Weights of a small transformer language model: vocabulary 2048, a variant of Muon for these matrices.
Each number is 500 + 40 x the weight over its row's rms, rounded and kept within 0 to 999. Layers, rows and columns count from 0. Numbers have three digits each. The size before them is the row's rms in percent of the matrix's.

# layer 7 MLP down (transposed), 512x128, rms 0.252, rows 63-99, columns 0-127
098:527522516544511412532500489487565482557501515440506498477512472529573543517501536546455488503469488462440546585453467487479519508482528544491465472495564480592504526417462446570560571473568526482481516565476510554498476425455502529486517448488524434522502518505560506604481557474490448471483478495495466487475547551458500550487481514487471479504607505490543413474470446513485532429502
095:483482545447550601522516461516523467427472493460443498533526554525514520483514548502472525545522510539484457553543501491480510543473484527528539503557457525526494418541455448521568479525545468489540459461465479498522491563526521466513484522508426583460434510498506391487537509421485414443455491469433465466442508467564508540484417485483546423521556492457493558458515509538467513516550
094:499586527465552501452590494459445458555563474494490566516494527529502464549478456461520548513491525494552473567438528516494523491502525465502511452507490506499465426546536540517458526518415510514517473455493524504491442450500512414579456556558562477424448453443516515509478492533507502549495408471548489466484530470478486471464541539498568549547516494518444494442490555534527388515508
096:468556539447505500534497428516523448478519522557467487558500543512465466501544485563482446425551439467495517498477549502473479452517485408441455471563579519490430510498551476507481501472561455520524553523507441527427456494455437466465490514545503522502475513545452501469509490510534493425557456460498523460538559500450460523571365429446526542543481504459461501457510518502516536527482
104:457518523526466485510515478531490464474516580543502475465551513463563527519527491484542510465460494455458524516490488552483498562474473526499561492498507488505514535463523553463542480496522540462520483498552461486468425509421453542460476427556340500505437441542582490442454492490552514504510429569475461496494545470529475430577533526465454479454503422499501496499430451555531478525441
100:530480526465500511509512517457548601509521528535561555518477540480477500466463530518469442524515489434510535495514528490449473423561474486551515549510519484497528471532527515521554440523533471564537545481510543474519579374427511460534540507485489410487540485497435552508528553483506516476522454518446490466440450524548482459539525588445534496540556592500468532525452536470479448513571
100:465510453494510494499541535544477477592473543470487483551468482527489490507556508583500555469580522479503497516548523492535527502492514548484563480484405483509518581498499518441493481536493494501492497530481516434500460446532534472514510466532447387540452460533503506509520476485533461466511539522507513477508557488576470488460619537428512476561436516451620430494526455458579501456499
105:499545506566466480524491502450510475465441488558472572474504411530448499454488493478584480468440490491556511537481496453519523399592545489534579469469485520474445453514492475436475499482492519514495470485586542522497468478494492546533488536495501534471445509497371503546473508524447513481522493542516481503563486504496551568570516553591459516436548515482425509540578488521499495517484
101:516486530506512510518448458496423493472523518497543508552492495545479535449481488497536539502546534474550467483432557492505502461533595549550460494512466525526529437481455430484472491499591490522512589552521580476462465504566506488509415510473574479534516478439510490554538521473483450472530474540543463439534572502480486481495448474446514426475533449543476442558603485485460429547471
100:515488463518495522544521517472498447544486454447480521586539525564543439481486509512551464534479560578468482505590496508462541532462569508479470551490470473439588405486506514559492486585502495501464461493534548462500507448474440447531498508544474484490620553526500484490522469488460436436542456510552531460499527456409545485452497472549462500479471471528457493549487485467474430479492
108:535482525513491542512542626469479485486511443529456485499506489528518490476502493547489573565526527483499469516507496519502610400480494518580530519534479485497468523478539480483444517454464493516586425450443527580542447565553460505474509473549410530502473470490484497527445526513513520487521463534526393424506444479540515536455472451487534505473443486575489535482491459464505480536438
104:489554472477504478514480523509478465493536510504451452483506539490543479570488491507517484543495407537599472491471480500475506463501541515452441518512485424512490573459458562638488510560507548533452511477516513483498542571525530538464565412505447556517487553505498514479461440491447480507511569547519533510433468456499459474496573521494482472495521528476546528494576417470591486500432
108:474533463555486471497505507458467558543527556432584484557478495425487512515554511521492466482540482489464506519501505527501430539507559521488571520484502522432496523524499468430561459504530429512554521518551481558433540442494449565534468535482495508543531500529491567549524487434497514487438544508471491523469420486464531548554361445547463545428459518454476502529507448516524533515452
103:474488517429567497479521402514478447535516518482389489507512524550536452527582507518516507508578453559454532467470508419518556540527492522523507506489498459500558500530583485473542422550535532468543491512544525530534489548516480499489486427455541524525499492518515481584490515472462527499525462513584426501402558496472518536545532491487540495428488473458522511536544486453412557475500
100:494612489536401557502495566526465457517462468466488555455580534582566504480455516526506471492490459523515471497512483511508503583445542490487516463398509498434522461524550547480472527520427562488489516576460502498507554451523473506464528504502484506501470434485475482492523521488499556541504542501535447472473441452599440431542402485466534506521504452477532566474519521490485535512501
099:504474586493549479492501520469538569495559495504545515538449433558496496488541568532431506508527485499438447495492546510457487470507524519461524417523456555604525490566515525474495583486462503503443468442495507465556571483549493482581528494494562542582501433482520547471528568540499490512449501526482455535438509507501516471490463516499522519562529532482493415457487593462428515512478
100:467491464556492555537472432498519530497475523526415486548514479513475503576520449418511446537572539490439469521472539492516484454581516530570457484505515538491492518451463513492545539466504473508406513419468540501490544469535474494508629506497520574519510531500520558505474471389507478521491489487536494577484533497515422427503506511506491441498513450493481540431557517515558485475435
097:469510474485575477575480457434558521473575534473542489543493515492555534524506503487468451495513437567461482530595510465475461481494541599538470463449441463482537498511400475496473559502468505564503514541521538560471478470483562514481479484452494450463449423433534482545485506521422476494486490543498472461459440430509511529506536475483495539488552531554606499458456550510521511513540
098:536463433467440543472516464439553549441460487566479430532469520479563436527491451516550529496474560534451496583535514546443497483544479422539504439519530535510541472512571506515542436515416460477466485521507550532497510517617517442561490448471550489494500512533500461479474571532438540500573493511463525469478509445544548516491478524477507500499455581525494543497522505469515528504574
093:509537525507518445464561506538506488479452520449463570472524525471426538556507506471553486457460492548478487508468496437543519603456516498525472519491612476507495503524418560518516456557511485451518515515477536427475512555485486513553534409475455480541427466502506435514492484560499505565476457479494468415448507516476485478509614511444479421498485498495461542509435473494464459515437
102:546466469497482515458503516458514507508518428531553438490496548500466470563510487533494557440519493547489498446478558459523512538562474488541505462392473487563427503531510461450468491485588579509541558495476461534500469444465491498459528503471482499502439473451527510455516507479524535497506483519407521527488504531448449508499639496481445529547426440546547428444508541562480460485469
103:458432454435461479508539544467547516553509484441509456504485458490552501475533557586432539472453514589564512513454528462475474515479527553487473529494452466457482500471449542447518533576507452481482531485497499514478485485554501462472453497466613445497498472484578504474501519508475462539557478470492519381477514535539501528513424511505624512430488544514539525509463511474516510564480
106:479500542471505486516488577482362499507566428478484479483489510493527445483492478492478470501477433477513475534524500545577544566462519465517539569480454489498495434438459539468522544463486499496539575494491570454526510555504517441535552435445484462499536523427541432488592524513437491495447561500461486466491530432495481494465474469465416541513498480495468502525453581525500539462445
110:465445532468482528440502432520477490511523494505405525547503494489562596510584563448509491453493494517418472507505510429485503578516544526508520541510481473470433567507455489492567462511568542500527539477551502424550469505484480487482524603436477542521521486583539452487470555550491530524471501503500492470474483451456520449504552516457458504483492533470470545532607473470548534460465
099:507480537494558458483498584515450462517578490562565485547454566528492532532558458505494560528431536494633542536427414474477487442557495486554521502506469471477546536482522504478486580483473578524486478512498511538535503466487508521510431522526497501547538526478504531502554445528474545566504448420504418481560505429524525505446509536499490501456461518525516568496480502448518456479536
103:482540538424471487532447404498508536483514542547534458473502525514520551464494574494500498482479535539572482496527524551476474505435487464476543432493451552513506552514525517511457514522504529418530513459515421495615550521479494559477455542454470483462481462410492436521499493560468476582475506560524551472509487499504534439500411486485433441488501532572446534527512508543431546490505
095:494492560562440486557393542492496450474533504493460497516532411540585552523543460525455532457441416523509523491462514566509547586526544504406520478529485505526448477540508464465494499521544512516531484487436537548571453497519508499503533497549522468473518506406523451477501455544513500543456509542499529540573507448545502525458566496510542485429514485504527581560540525560519503517498
091:570481432549476540432518459519549508478542481521583511463515469523458541400478469478515458445512555524533476495500487444539454523477443433524513541439490510521545519406534526498534534489490432509439559505562555541428481535478558480478504467506475496558488537465523538464442491520526492520508476441595498529534535552530465449524453480487526457477436468401491537480497510514483465553438
108:570464556532450549495485492474498470470529520552565513550457445533492524505554452484510451468535423444456503464533461522465502554503601499462547557482518488465427529559482505541461516502458544530503504538518506480557513535473456554501477483450562504581509521468509484451486543555450484462472469535551480481547571475476470448481573399518504424592546486508521483519535516502570533483549
099:513475506518473501456510457439569500588470570475470505538418523441445539479549414518495495425539502469521452466479476432482530634496487503481534521467584525513508489476541473588533426486505549517536532518571563556473462505513531545535481462509549506553497552510490532487502525453485479497467500545476485392530502505457482495453444437527473494500499456497463557503489472458488490561466
105:557529532466553445521548497547474449468442449458523503513481507454545507551536446584451548515529574510507481505483493497523539548474609488509484464463456457522491510453542548546555519512501526505449499488546463505540493533487535595463464549438518535488450487541513577402534491532505532463487436521571551498480516587457539494487452466498509428496443550496442502592529493509514480487525
107:481512463501536487528586533548630465466494539517552463445529489467537556479424492510465494475513532571523490538534434521483513472520447459511544509525452518541473511480521463447465426521519489511515487524584432549492576446574483460515519491429440515525554486474456531589490524471529498501467504469503474430529560488542446539468496582436512509492543529492470520508415534522490539465529
106:470525477397488500484498580466571482478471452537474490491526492489445532510431547470431532515544443483539492490481529483464545535504498533514430543563476493494527567417553521492508504514507463494512501533433532523532468526533450462561514488498359550513451537500494489566573509437543492555485553444445425499507455539575528479513503510484462534554479437521502454519477540457461495519547
097:424511506583540523494417493556463489457473450529535520587544494505529466524493482546551473466490518556490620547532451573468452549534523457512519474461584529453583437488495519471523554512458472432479539567426490525458474517439472463533534499534447526526553482501522563476505516456564522502410497526471488450499536507444477508519529473524523530472560476541486516471489450503540495476495
099:448510456436483506437486467510547466477580511418415541518565516478519512535477437478553480523460459511516535527495509506549510511468505445495493550487524414511514569492511570548535515497482511556546393441538529482492527533473483473491510461457407518435467477525535409474484524497484497526481596409538483508503516454530513518550469463488474526510450598498437473537553524521524519480482
103:504546459419428529480472419439454501450485483481495443439554483551495448519476500560514552505539508512522482488522480506451536545492607483485507472478541503561449555547493484527481523536532487517558455540489526515632516477451490489479487493481483459465522508550609488487503530482448528499494567498502512569492491526525570530550505491603461482489527548501501488474507439617515500539490
098:545473517437497478456492506449526481538484553512448498455502513497479428552443472484491477511537465476496422447464482473492492457503468498454459471521540493533473482530508482539524473457439447466456488520522506559532473458542471563472493509525524483500504528549489524546611429468481469511601503501490628509490492523502538522490431580523499439478447492479550402557578489509542399537474
# layer 7 MLP gate, 512x128, rms 0.28, rows 64-99, columns 0-127
094:517477486470487474527475521500533522525488475552505429494475474456478507448568489429519540504577466571462494455537498503580542433539496503497522500482509467447393530474514500497469537527505491529480553505593487521491575490536518436525516480465538568468554419489479558483516552507489462460467483512455479500525495476445498501490470564557496543401523622429494556506506527426484434525466
102:532503496456494467503503471464519520479431517477461528562543526531435487506538511550517585564495510563533470567474567447545501539502545478459442527513566447588511435519528468549528567396460480515537458459520429534546434451472467487535458468539491496455450500445482498515448558454529483484496471482519489439494498485509469529557493521479524499590514503520473515494447412502456405505514
098:480428441471479539474461508575465454468482542541501456501523535471549536487421494479511470531537516456579482516481479464518444544540509531441504472441557500421481452490525388450465492434558523511487559466533518424504496505527458468455478441581539495473523482473442468470546458503515456566492481471538562451472519518483519552479483512440457490446453468566520495510454570570450480493509
102:442529548478460536523530597528445485533446444471472521467478480484482440449445582540490488548517499487527560510581574477430513533522496504555570465496520538543454525494441488494536476510526473474516508530502552469483504517520512574482498451457558483430535452481513474470547536471478454447509540529494539538472452486594483525484492586471475526473471598517471439525571509477429492438534
106:452486480509536562472485542522497523482512519455489457546477503503531453552466461478533475500423466494488471456464516464489520511511503479519459418419463528537484586447526508444585469476540517497528598532465529546482504440529584481486481398508528446438495538495528538495577443468514500489459489562578484459463440483637482493489473538511530524521482461467545517544482511454501500481559
112:538480504447537519510525492550539487503544531415442547485489492480532499492470490467468551578425517536567549440508515562385595495475530499434513517534451484457462473467501519502521504527487579519556496497529544510454515465473571515477510552530475503567512472481519520491495525524530455457558587509530548505496450460627522445495497410452441531468454520484506482473531532448490501522517
119:505490494501512497588501507498547491474567460437518513489487500519556544463543540483488545511579511488504490503465449555482488658488429511510473546512487459459512544457533493525504392486457448565548514571478479543456422487498583420519506454478524533551516510582485464506488486473553461518444555472517440496503531493503428542490542454465503443563498479492510465442472510495507518489545
102:528525548502527527488423464517521562469441547490491500476551470466545494534472457538509516526493537506544539492493427518554472527529499495451481524511532528448555454466462463533601473525470443446526489453465538539531548498400473531434502505471558483593511564564509440457469547560506563487501467529493504455462445462487465506470479425417512483501525446464504563530534416543493504436521
102:514417549465579514534587430459516562434491515480420508463555458525503547571524458545483497493477498467459502466452504520481475574471451517504491517585494535537488596484568404507497494484516432477450457494481513439499469492455529491512545482553418516505523530501506523518465520492485539547571454452478525444504532542490484520457518527510496500415466526451510450508486500569466548475566
104:445524446526546574496534608489558499567463504445481482505650495497484495581489538511560537516510485479519462444525448516480469473563451478465533526511515488481541432516479515506544465493500510498464491546429540557513475518482488495514550454493557484495505438471480558546510445477513393566517505505430478558485528471504544418444561486478487507455515512497515576497438483502523466491509
103:429460484475528500498496469491484542578451553438379541487478521486486483509499470459524523607528436516542512505455543528539492468539503490541504533520490509538441509477496521535484421574471503549490524495469514506487480510463563494436557410448463485503500513563471508518558443498552496530533536505498508493419503525405571502462595568500494525512519458505530554549516414547531482517517
105:475522419470449503453506598476497451480455495497425494439501469510480471577500526434565456490452474473495573451555463534513518427496495492513572500536461440500445421561569537537536491541487481461533457527435568459520552589483582523476543496479496471517500490526501449462502570506561477517548501550568497502520519540480538469486482516552516438519490507547487530471474463513569533503539
101:486464592512527478534515509501445526491558532547462491500467462532530522532531521520449474536567501496535479555486469468451448470490546515558514456592489442490539544506537503416551478523561544461529521503532566573469448491488506499510440526515516506585432513495539542438472521515531517509546430486489468498440431491587500516498507484541525556508533503500531526418468451444491611488578
094:524486522468564527463566539427510412494503528453479493453476458475578540548571514525519552444536526459462556498489517463490543471568524583518552454554511580488469538539443544451492532493448487496510487493526491560458477504469542462447436473531549498512524573544443496442497466525499529496538516573452496538471441484454484491506544473509560531525453518510469485380478474543558487467515
099:463459470507500470475533524466550501504543510467535495507454508578472496496448497523472474538504519588526522586453535418561494415479510434486555568504454418509433547509508405502577397475563543501517479538452527494571415493497548473530486492500448576523492539478591488517527465507485487515531495507489537488585554533529576471483506494462513474545540518496506487510534464518499517522493
101:513521547531530595548524634535525499495526552565510499465483594496515475557459487452515450436513459480505444545511484504520506421515460526520527467530526527460448509515441517528461560486479452564596516517478501537472551535511521531462600457468494513533490502460470543458551553466430473455495524455486536544487566569491522514522494475488503580548491508447506513508547506455481475435492
101:502491472525470552478555551544542479441562467489513494487526534497513587527432443494504491504431420504503452445466487510493542524523589506475478467499519521481528478509498474478485449476545521504503554509518485398411535495402520516427509492539506465532478542472514457525445453449545475453528472491546491475456492496512507473581484532506553517507430553483492574600482478409534416503464
097:520546463492457518503514510432472512509478495496540477562461552509464525558496607470496428447543455442523516471517526502494503518541603489464514512521502459473451521513494521535504457482513542453505511522460480513501531454466495570477511492545461463500406440481467451435563511564604499528594509450408509461448515483480536508497529566547487564515537473500483429484463585541483558502498
095:507525468475450594485555518490499463596501623547445513476457531459548482495481584552503450459536461521512462491486498435542460456466503516438465551489517397529524419445508494551516550458534532534472525515535526538476543486525537498441504543458443471509534517414568487463525470447481518481517497494481487432493468506518560543419543539536435515522490522524502552508524480461517518506467
102:527501463526563437465448477514405528474573520524442453467541526466473528532512545580582500504526462462489510562509510446580474477593483509454486463418536491504509518498531482468521485436536545478563568505467477476614481507423499419453502484484544512535514514481513467562528478473547515472567523557493483521490438501475518502474499516454474522556446534539467555480484447486505523453557
111:474503467481543448509518495534481487465527499490494445476472506551547487525456450538566401501416498471469452530567510531532563524522510531550511563444457522469433494517577492511570468512530481413496519506445519477518509489449530525474509430415427526482459489503490502511516483553510532496516544535452504544596493522486478565520486415576519481487505527557470408495516581452492544458452
104:478486455544472560450481508456458529560491489467535467523499537423539533453486546501524528441536532507521527551494520488485504507529459492422489546518507448502458540484427501491604520479484421443566468508568494478470522589467495492519546482499450546443574463513511484520493566482509547503522549425454457418456542490507506575448558491602505534473494532495518525553516511581526446527497
096:464472454556550512403509491468460472469493525511491487518514470514460501534493592462503474497480553528558540500506512501559517489510512494443498521500521464477445418426469429499507428521539443551437536532441511440378442472400541600543495438488515481513513501470504476508473475509547526492470524462521502505477507485508448493542451511531504454460530455489434501439500567582506477425484
105:503506451562598494481495491502485429470534480477545412532496410425573502485488492547556493512497530457459525486505524534392519467577512470543490517477489466473495512579528409574523519522568457521492518449496444438521481484466475486482483485518501492459492490561435522513506446451459563457498491514446497482501479524528529493468549470523498571460508520492518497514471565535497357498512
097:490559521433517539509504422429464508469411481406545542486425493484511530504605520485552481522505487451530553470566546458503526563464524412480518511474522487491515450521467480519526484397522541506492488467522504496521465514490489530527496547465514502526470505609491465498452495521513463536534424509470538516487548539473490527551545495459483499386500412567466491552485538509466531539477
095:408443461527541553419528490409431540440502550562511507495533573556499510497548539523476534496486462514490476524472546481461468470499483480489535436546468420471495590527469552478434460549516475530602483504534563520542514498484479521470431456469501559473544528505484529502477552543497489507584507485431481517427476451533463504485536490479456564509545529532523571547463455486497518505484
102:422497513477440476491511629496452531546529545498493505515462495526584508502529488519451501473504511442467467557409514525442486458523485484495454436501507471438433536538513504481492483489471540508591613498367523461512442523533497515484502537436500533447536505507504478462512530465490454508484599517448566481490504471527537516531489538502535473515533512572506458487535513496509523571443
114:515497505524423514498503507496496482506493608510513527498481562429543495523480495525521483470489520383475474460496592530438412575513549531534470571481506476429458503473550415604469499538513477501551449529480488511447468539521504456531489422542520486479516514440536469509469447484475464460554489478468441540516580557482522496498548452486527467488582488491513470532457538479441485539479
096:572517507507492547480540512605498580468556513526485449491516519485526490568455497518521517484512476456488488408548512494456520498533559549478421580539482465481500490401507491504525456509512466490508531515524468506451485452482476442513491485528522472511404465527568528475492423487519523574526435526476545487459424462492422474524455442476546566535464524523519516510382483539548489514458
095:464517541541466495468546488552482465526522573475527394485474512446528469561479440538498450496585609473493541475476498413453472514537526457512493482489509440524480454522483496455496523493545564503583523512568485497506564497517475415416510559432485504539538517509412444484527456447523531524502476463489504516538450496470494475563530488557515436444448550432503480494498507509493454466531
108:531604533532513518433483490528502492451448500502504534460430487465471535491507453494535470521454480476447523587414480538504444635488476528472500533503591461480565504502482468470434479547435519483556486465505551456438492501521492517485478514533508517544471517484497536532530457469567530581506500577470535516495533536519538459508512469498544469440472486483482491498452413531435460404499
097:591473485514518476520527509558520543437487538437487474527468403466454546539552446554506471463509509516488531463557469439444489517509544495548550532512439439566482587522431491500529480496476527429470496457515503545486466565493500525466427480539504505562494514488465443522501552546590555528505443519496496520518478441477538491482520508533579510475524514426468429566484539459539469423490
097:452545511525561496473511477528421481547525495569524473533532511538484465546458595493468482488510458477509519510545462515509537489443581425541557545435528543479501505489524396488488492537545540523513554500542514559542422478476528537505530499517473533479533577568522481487503527505571457491504533439521513465491546557395513456483546478486566426517538526451535578551496518544529450474517
098:550470442490500539494448490498545483499453607583528532559516494442474466568603509521493513538496441526452536482509483513470486428439474476457518487554485565536469469478499555511523485477486547512533488522510503532500463506460529510527549546540348553469502489450552510508429509511568454532524494569544529454466534523519413512457510543457489527529523540524507491573555462512485477496462
096:461466466517488516449495565470516492527527521537505511507508482500493501529425473507503503508601526506587444553446422474479511477481502597517520461568538523560558486518548524492466468502535471496451534500467546519501474542483445392443533432495451453539471489481580448474439534524540537472519492472467511465460459497527504481507409487505438422467490452531429436447566461517498543536513
106:523444448529507489515495431479574452474504589424552513511529446496496504482495448577521526499443426485505495480517531482514520496559567470605490532490531492446437564556520500523477476476475528489537518445516502542572475509514482544583528439426468503585499471560475530523608543486528479434536539533486527483563496495527481518487450480475550507517554451499486532572484472544537461503498
# layer 7 MLP up, 512x128, rms 0.265, rows 64-99, columns 0-127
093:562501466558500523517496461616529489544550529483471499601473498553478522499465516568537538545481512512508445455494508576528459524513482449516454453542478528522541489557578507545417508461477505495444515509507553520477445450423461510431481512528496429432510509463443554510440541562577589577494464463508499486517490554465465514478515511472506506501474497578488472507496526415491491517495
099:549464546439521489512577431486446473574484545447505555490458515463486500574562487472491519541480551469478498505468501526510487513467486428482485545438483460498494508515579452485510515472479508606521476483518563539452496503505594490510546446592521406484496561533518484532485565485546497520542492490500435427535524444489500508496585521501530459496507465527408510423440450482528501475477
091:500404507472496476449414470475537514522537546460515470533484508517572571489434452508509493527492501495592508494583515462528473488478472428431475519546498512510587482518480473481511536509532533522522579474510441508493552565547514475468545523513450402504494522573441550585498534531587434525449451480500517541509524457484543471508475497555538526485437495515575496495470490463525474432494
103:475495499476503580487557467427536461532569538465506479496447554473528535519527559472520507471553538467505457543519496451534528521458466554533491472517491514482591497533578552471525423447472581474486507542506463464519505509559465573462466496546373500455499509497533508492442510508449527459561516468514459411525481544526457474433463493502446548502559471447445432548527475502529457500502
101:434486509520458555482473540523521531491496503521494516517492451512464495505566474466462483540493487481492507454477505510520441525515486559521495545557517469505499486537488552507542464500454488487490511468562505482518519492509615514492481431422522522409410513511451585557540528447534536428442479620412535508538537472493459456580420521491433464473460471458479437503430473476487478541534
107:521544596457500535477480531479458480521507511558489493480425531557501511531527498490578520526442504458559400526523469466510528478483526529503519446492475475530552545516482535383526489443431442578529538513498510474413440471505510539514506521510497472463582566532513383508528486465492499531508566544449522436551515527546492504489439468454471488562464502530542534530546491513550462472499
110:496515450536448481415473515540533473532577470507505547498528490500521418550503558503503454556465535501568523459541464468513528411494533536524578456459524516549483459563485538524463555514512501492437522516516532494490466527491393542539468453498427533451469469475472528506490490559466465503604455493535558503529595465518569434499510499498552557514570555513464514558491500501529499540472
098:481512548506425461532508517530469508457513509556459481580493570423505546510520545577535522517522571522482549477456491439589433497468467536533523450474488481489516508488486482529494488419518513483432443496512438569552448535547516490512430450509525499528485524429535414509503524522430472523482510466473497458548469496440453508494466552487482568471492562517516432539594492533495457523579
101:500489526440512566549536505505497503436522455463485478543478498511505468535513514515578523482521561497496458448519448442533489521523500526472581443515528455436565497550522504546483567475476480493516420451535480618510546498582500465500418521527564566491525574496521493470530539497447529477441449485533579519545444563459434506529476475454503438448510521516433543531487527483450523499451
105:459501495455480508451502484433427498537556507411512545506526548525521514458519519486582570447553527475546504498500490466493457496540555495491465506509448477486474634479457520516484517514482518493505505502528524543551401499396566514475489462528561565508515488466508522563503533501511544533528467463461434581488498514450492520534498448563473501507503515575476408533491537508461578430489
106:577484521548492509522366533456539516428430487502532419495456508488513487551499459501486435543491495481432534485500523511478535429493549596486486535461519582586437516488515439571479506525534465483509501493541521485476456571425511549521505528506431521559497512540458478488546471464521462515541472488512490561499547512512519508511481539504508563634519465483480528477483524522492449535513
107:515579527459470518522486512473542480551550529513496522552563513491422407481571491546488502457428530572402508521491522514473486471510586551545503463516529490463468510533518473531561445493451565451499536549584443552536509481503481490446460442486454591524532488535470529471471467510534503488520498538495492470471466547457518455477568504440518487458435495559478448478477583495528537489556
106:481606453510478490480477493515445490469509509484528485488460472483470447547484536559489584462520487480501522490528512472483514550522631456495529506482463552480463518509461575479493551486514440493524473546443558480520546509482527462523455461545529504462487563576521454480501547545513491498447452460475554512525439434490521454421424595514502543555409456466513481468539459552437491458494
096:482540531540467481550544566484479530567490494419449510590517530459501439467514557505518532397525520586465478462528508468481512487454491464485424466554474509459548464477498539542484531523506469499555451417551483487499438526498478520522529524505562544471449487502429486490497491454443476470506521536499444458429481481510472496556566525564418548486441432461431465473522520444460473500534
101:503532561492563471479464495423498535524484470454448466481505521550486530475532527449419447464461546531536464603442574502497464484565548539575490463585537490550492471565571508438423495429545423508479550474523478518511488511472490531560504471497484509539465509500607535393457497498506501523452504491507522510440502521472519526476453489524530496499519515465443472526484526538503551499431
103:505443466448497527549466472501456542584442507473522486540484483433514491446504543459470445472567451512480563489560541507501520499469479506449488490474538497462486493507485450538407472520540483473463494470524467490502469583592557464478446557603508554526473410521469514446505422584510501518517582515541523457493466471447439472451537555480521459478534541561502462518492501566500487512480
095:528488432459437528484499532538503557473509473543476508549494474515509590582460509526513496474450507586508427514516542488492451494503538533463533483502543551498548512459398476549532497502475493490523491504421433468569519481581534543583473505533438467480453506543552575539472524487525446391510522457468574482495472446465455511530461570487464462499557486501491481511456474545519497488567
100:522489440520482470461492499498490482470503475455537413514449500521517493591461508454577476463365518468485447498463495464492460569464522442457600469518514525495533472619515541486513547526397388497554520566486480479454502528501483520452505518484575495523473480482528470507531543514530528576532498488499527514486514527445534522416507492512532501517471473493420500510473499459481534454480
096:436396499496455543477491567527508465546503525452448495469560512478482512491532481551488563460438486478389474564459547478512538591399486514549535492462530572476533425494472502477561505564526445464461473497471543457508427432478466538530463489535489526515471529478482539481476430464432499484467506487514518532529528542549520489497515522486473497463454555488546536471475573519495462477424
104:478406522530526573550526487530550539541457591515474508551495531466475530466488502468502523519518476495581588545475492512459541516493487521462468562531531532575449483509519489552443510554521463491451459476440541472517533504538520479573533493455421490491502463450485550490540520476464453541458462460493482436473468517435460471573500514521562447533495503479576499542462473506576504620512
103:461530478451514473485505553499474465497511507419472478445516497506524434496453487373494506531495553551510563495466497451535507454537504474507522514521550468474551480579477501561484495511438498454391521459505525554478529524522554528525484564491520492509522572450576457477552465526463589507508479545497508547522426456536491546465477435517546484426523570514436483426472556536520491551477
104:549487493514474514505537475532488477596432525502528532542467473463461506488488551492590488547439528491460488482459501487489532482512513502529454541556445563532500518559517523500515554444445519441455518516529451518486533545505481418390511495439478458561500503502531451514420445570518493466538547506535549417559503535501535558539529579474442488464511536483519505520421507497453438415497
108:457480505404512505508483553526523454571385479472417554555435554491505465460562488492414491509410528468492474514461523539481463523505547429520508481505537505520575522467538503490487520493494579517550502552516579501506495496512446492464546559470444511485520557500570490508502450557468496556544450482525445524469439440434474522512469475531505512541506498560481538444521480425525508530461
099:477518518535524472487448491552445416459527449455536500528477490467506427486473577514523531509480495464469518505518474564461470541596558400508513487467430519508516527534502532466561472550494501481462415472463489474518441491502502511536384462474500513419535513482500575435528497461440580557510481457455462544528512513523553485501555490544474560480528457486544498518573495468420488475490
109:546476510483430519458459447517504480527467514509507499593519546463542486526467464434522508538477525501515482480574527476547523483471558525512568474569628476550503504500513450500454498491535525551547482526505548521477473483464501548547488559477499512575522534458436489553517510504482459557532500587485566513504435514490414455522526507382526480592510477527484548583506489545495557481490
101:510457510487504512541525485569532472504539514496485515512604643489511528499528491470561518446498480512545533486572573500600544504495472428548533532492447573511440467473545502486525551470489521558461432495433499438472493521546518494495558503503499467554443456551426500556544470463489496530454522468540559475480493568423494486515525491495454488473514570511495535470580465512504473529517
094:518475468489497454541502585454481451516440505446478451500476493503467466504524497564521465468496558504492475425480539503501418468506493528431540444462455523443443499471519443480481422492524527517499525448557507536516485514569454505581463451558556403543527432493532449495472518469516487504449489557569503525469568521513506538411534512460449501565474501565457491442530509475456519578534
104:481433531448543483545476416491485499492431445505492520544528472417486504468557542550478543428470538502471565559553516470480471506529494545433482491546492487495470477495468514509483543546505536543501494436546555471532548498513478549535504471452430521494453570525500465417463494485503519555501586564517488445598496422523536461467526550439548468509516502458570548508498507426553539531491
094:506516567519497463476477468513568467530521432431546495445488502472506426492487484508486542569446497495511534491505528459483510544464463529479462476493515545466519489511559578493499486476509545423553502531464478566472549490485463540573545503440581433435517512484412479478506473447545508462479532471470483608548567448529582519502507518505539575538491461531520539551518501440417539455530
106:466588491537550540477478493503456429499541524477534476514534462524478421502539497551484511523510502511461518483538458452427419507567491518549471517468442518535509472484402576515472521541465509466531562500511507504489451453425479481424479535555560511548419521553508448552484468466525457531460392555517546494539539491459543444531502473498502514522547543482430492441552513529545515470458
102:549517498502512529472517495561480486507519569471456526460513574469543517512441486467467536560530438484515504511495492512521569483530553497474507508454472439471456470417535547503554525550518449537497496461459501462506497527485452489512527534462473487597529611456466425560522508441466451519458510512546490484486490584462449515425462553499468476566515529540519524480464540607606518498456
100:482468420510483509503528535477527474497478478563540547542523558553537534496420564507495483519559484454542435478514534569546433450495501544541506500600444520508515493521487507444552498485487490538508499546508506493512440406460476481477572496494413483479496453473520520494558497506580538494513477538441447499434492506504499430524460493446463511585534515547544527512460572429496509526605
099:572515453451555415505500535521535540471442458458425500559498455527485503461522568489511517515472538536405439521487447510530516496515488513561515457475513567519460484470476448512463499524468468466488492444528488503427512481512518523530464460569513452487495541488494446473552461470473496532598550564461432565418523474487456508448530527442467565394490546504452559543484494533490499463493
101:448484534407505473452477540536434414515536461532462469560516503539402502470528497487447591533514517468538541434503459522530537487445522472470507532635486552485533530495490498510521558492499449522500521569507529508449490460472504495494541487463459583404509514477497427494523581519506537557483471452471508494574509489473451496456472531546426511530504464504483495522471468482519529489578
104:519561533489570524470518550529563522460474484523521479495474464464500601559494528513497517453479486503463530432508451587546495547540605510506498526516489475511456567497578513529501582554488476481481482579471546488476559525507471423503525549508467516466474514490470541481486470542513472556486523515458478464516460552585588546467510517453509398521520589488444528554494504522558511547496
101:576477526499485540465553465432448464511398488553541494541533528467501540441537463490428495534536536444465475435542519489475587510495472532573486554485475524520562556483510494518443456515505571556523500488423438536514399503483490509478496546495474486437531532470506499520507504531445447499547498493421465441506487511486521498520460501450486505559490522501423515514452486480533450395572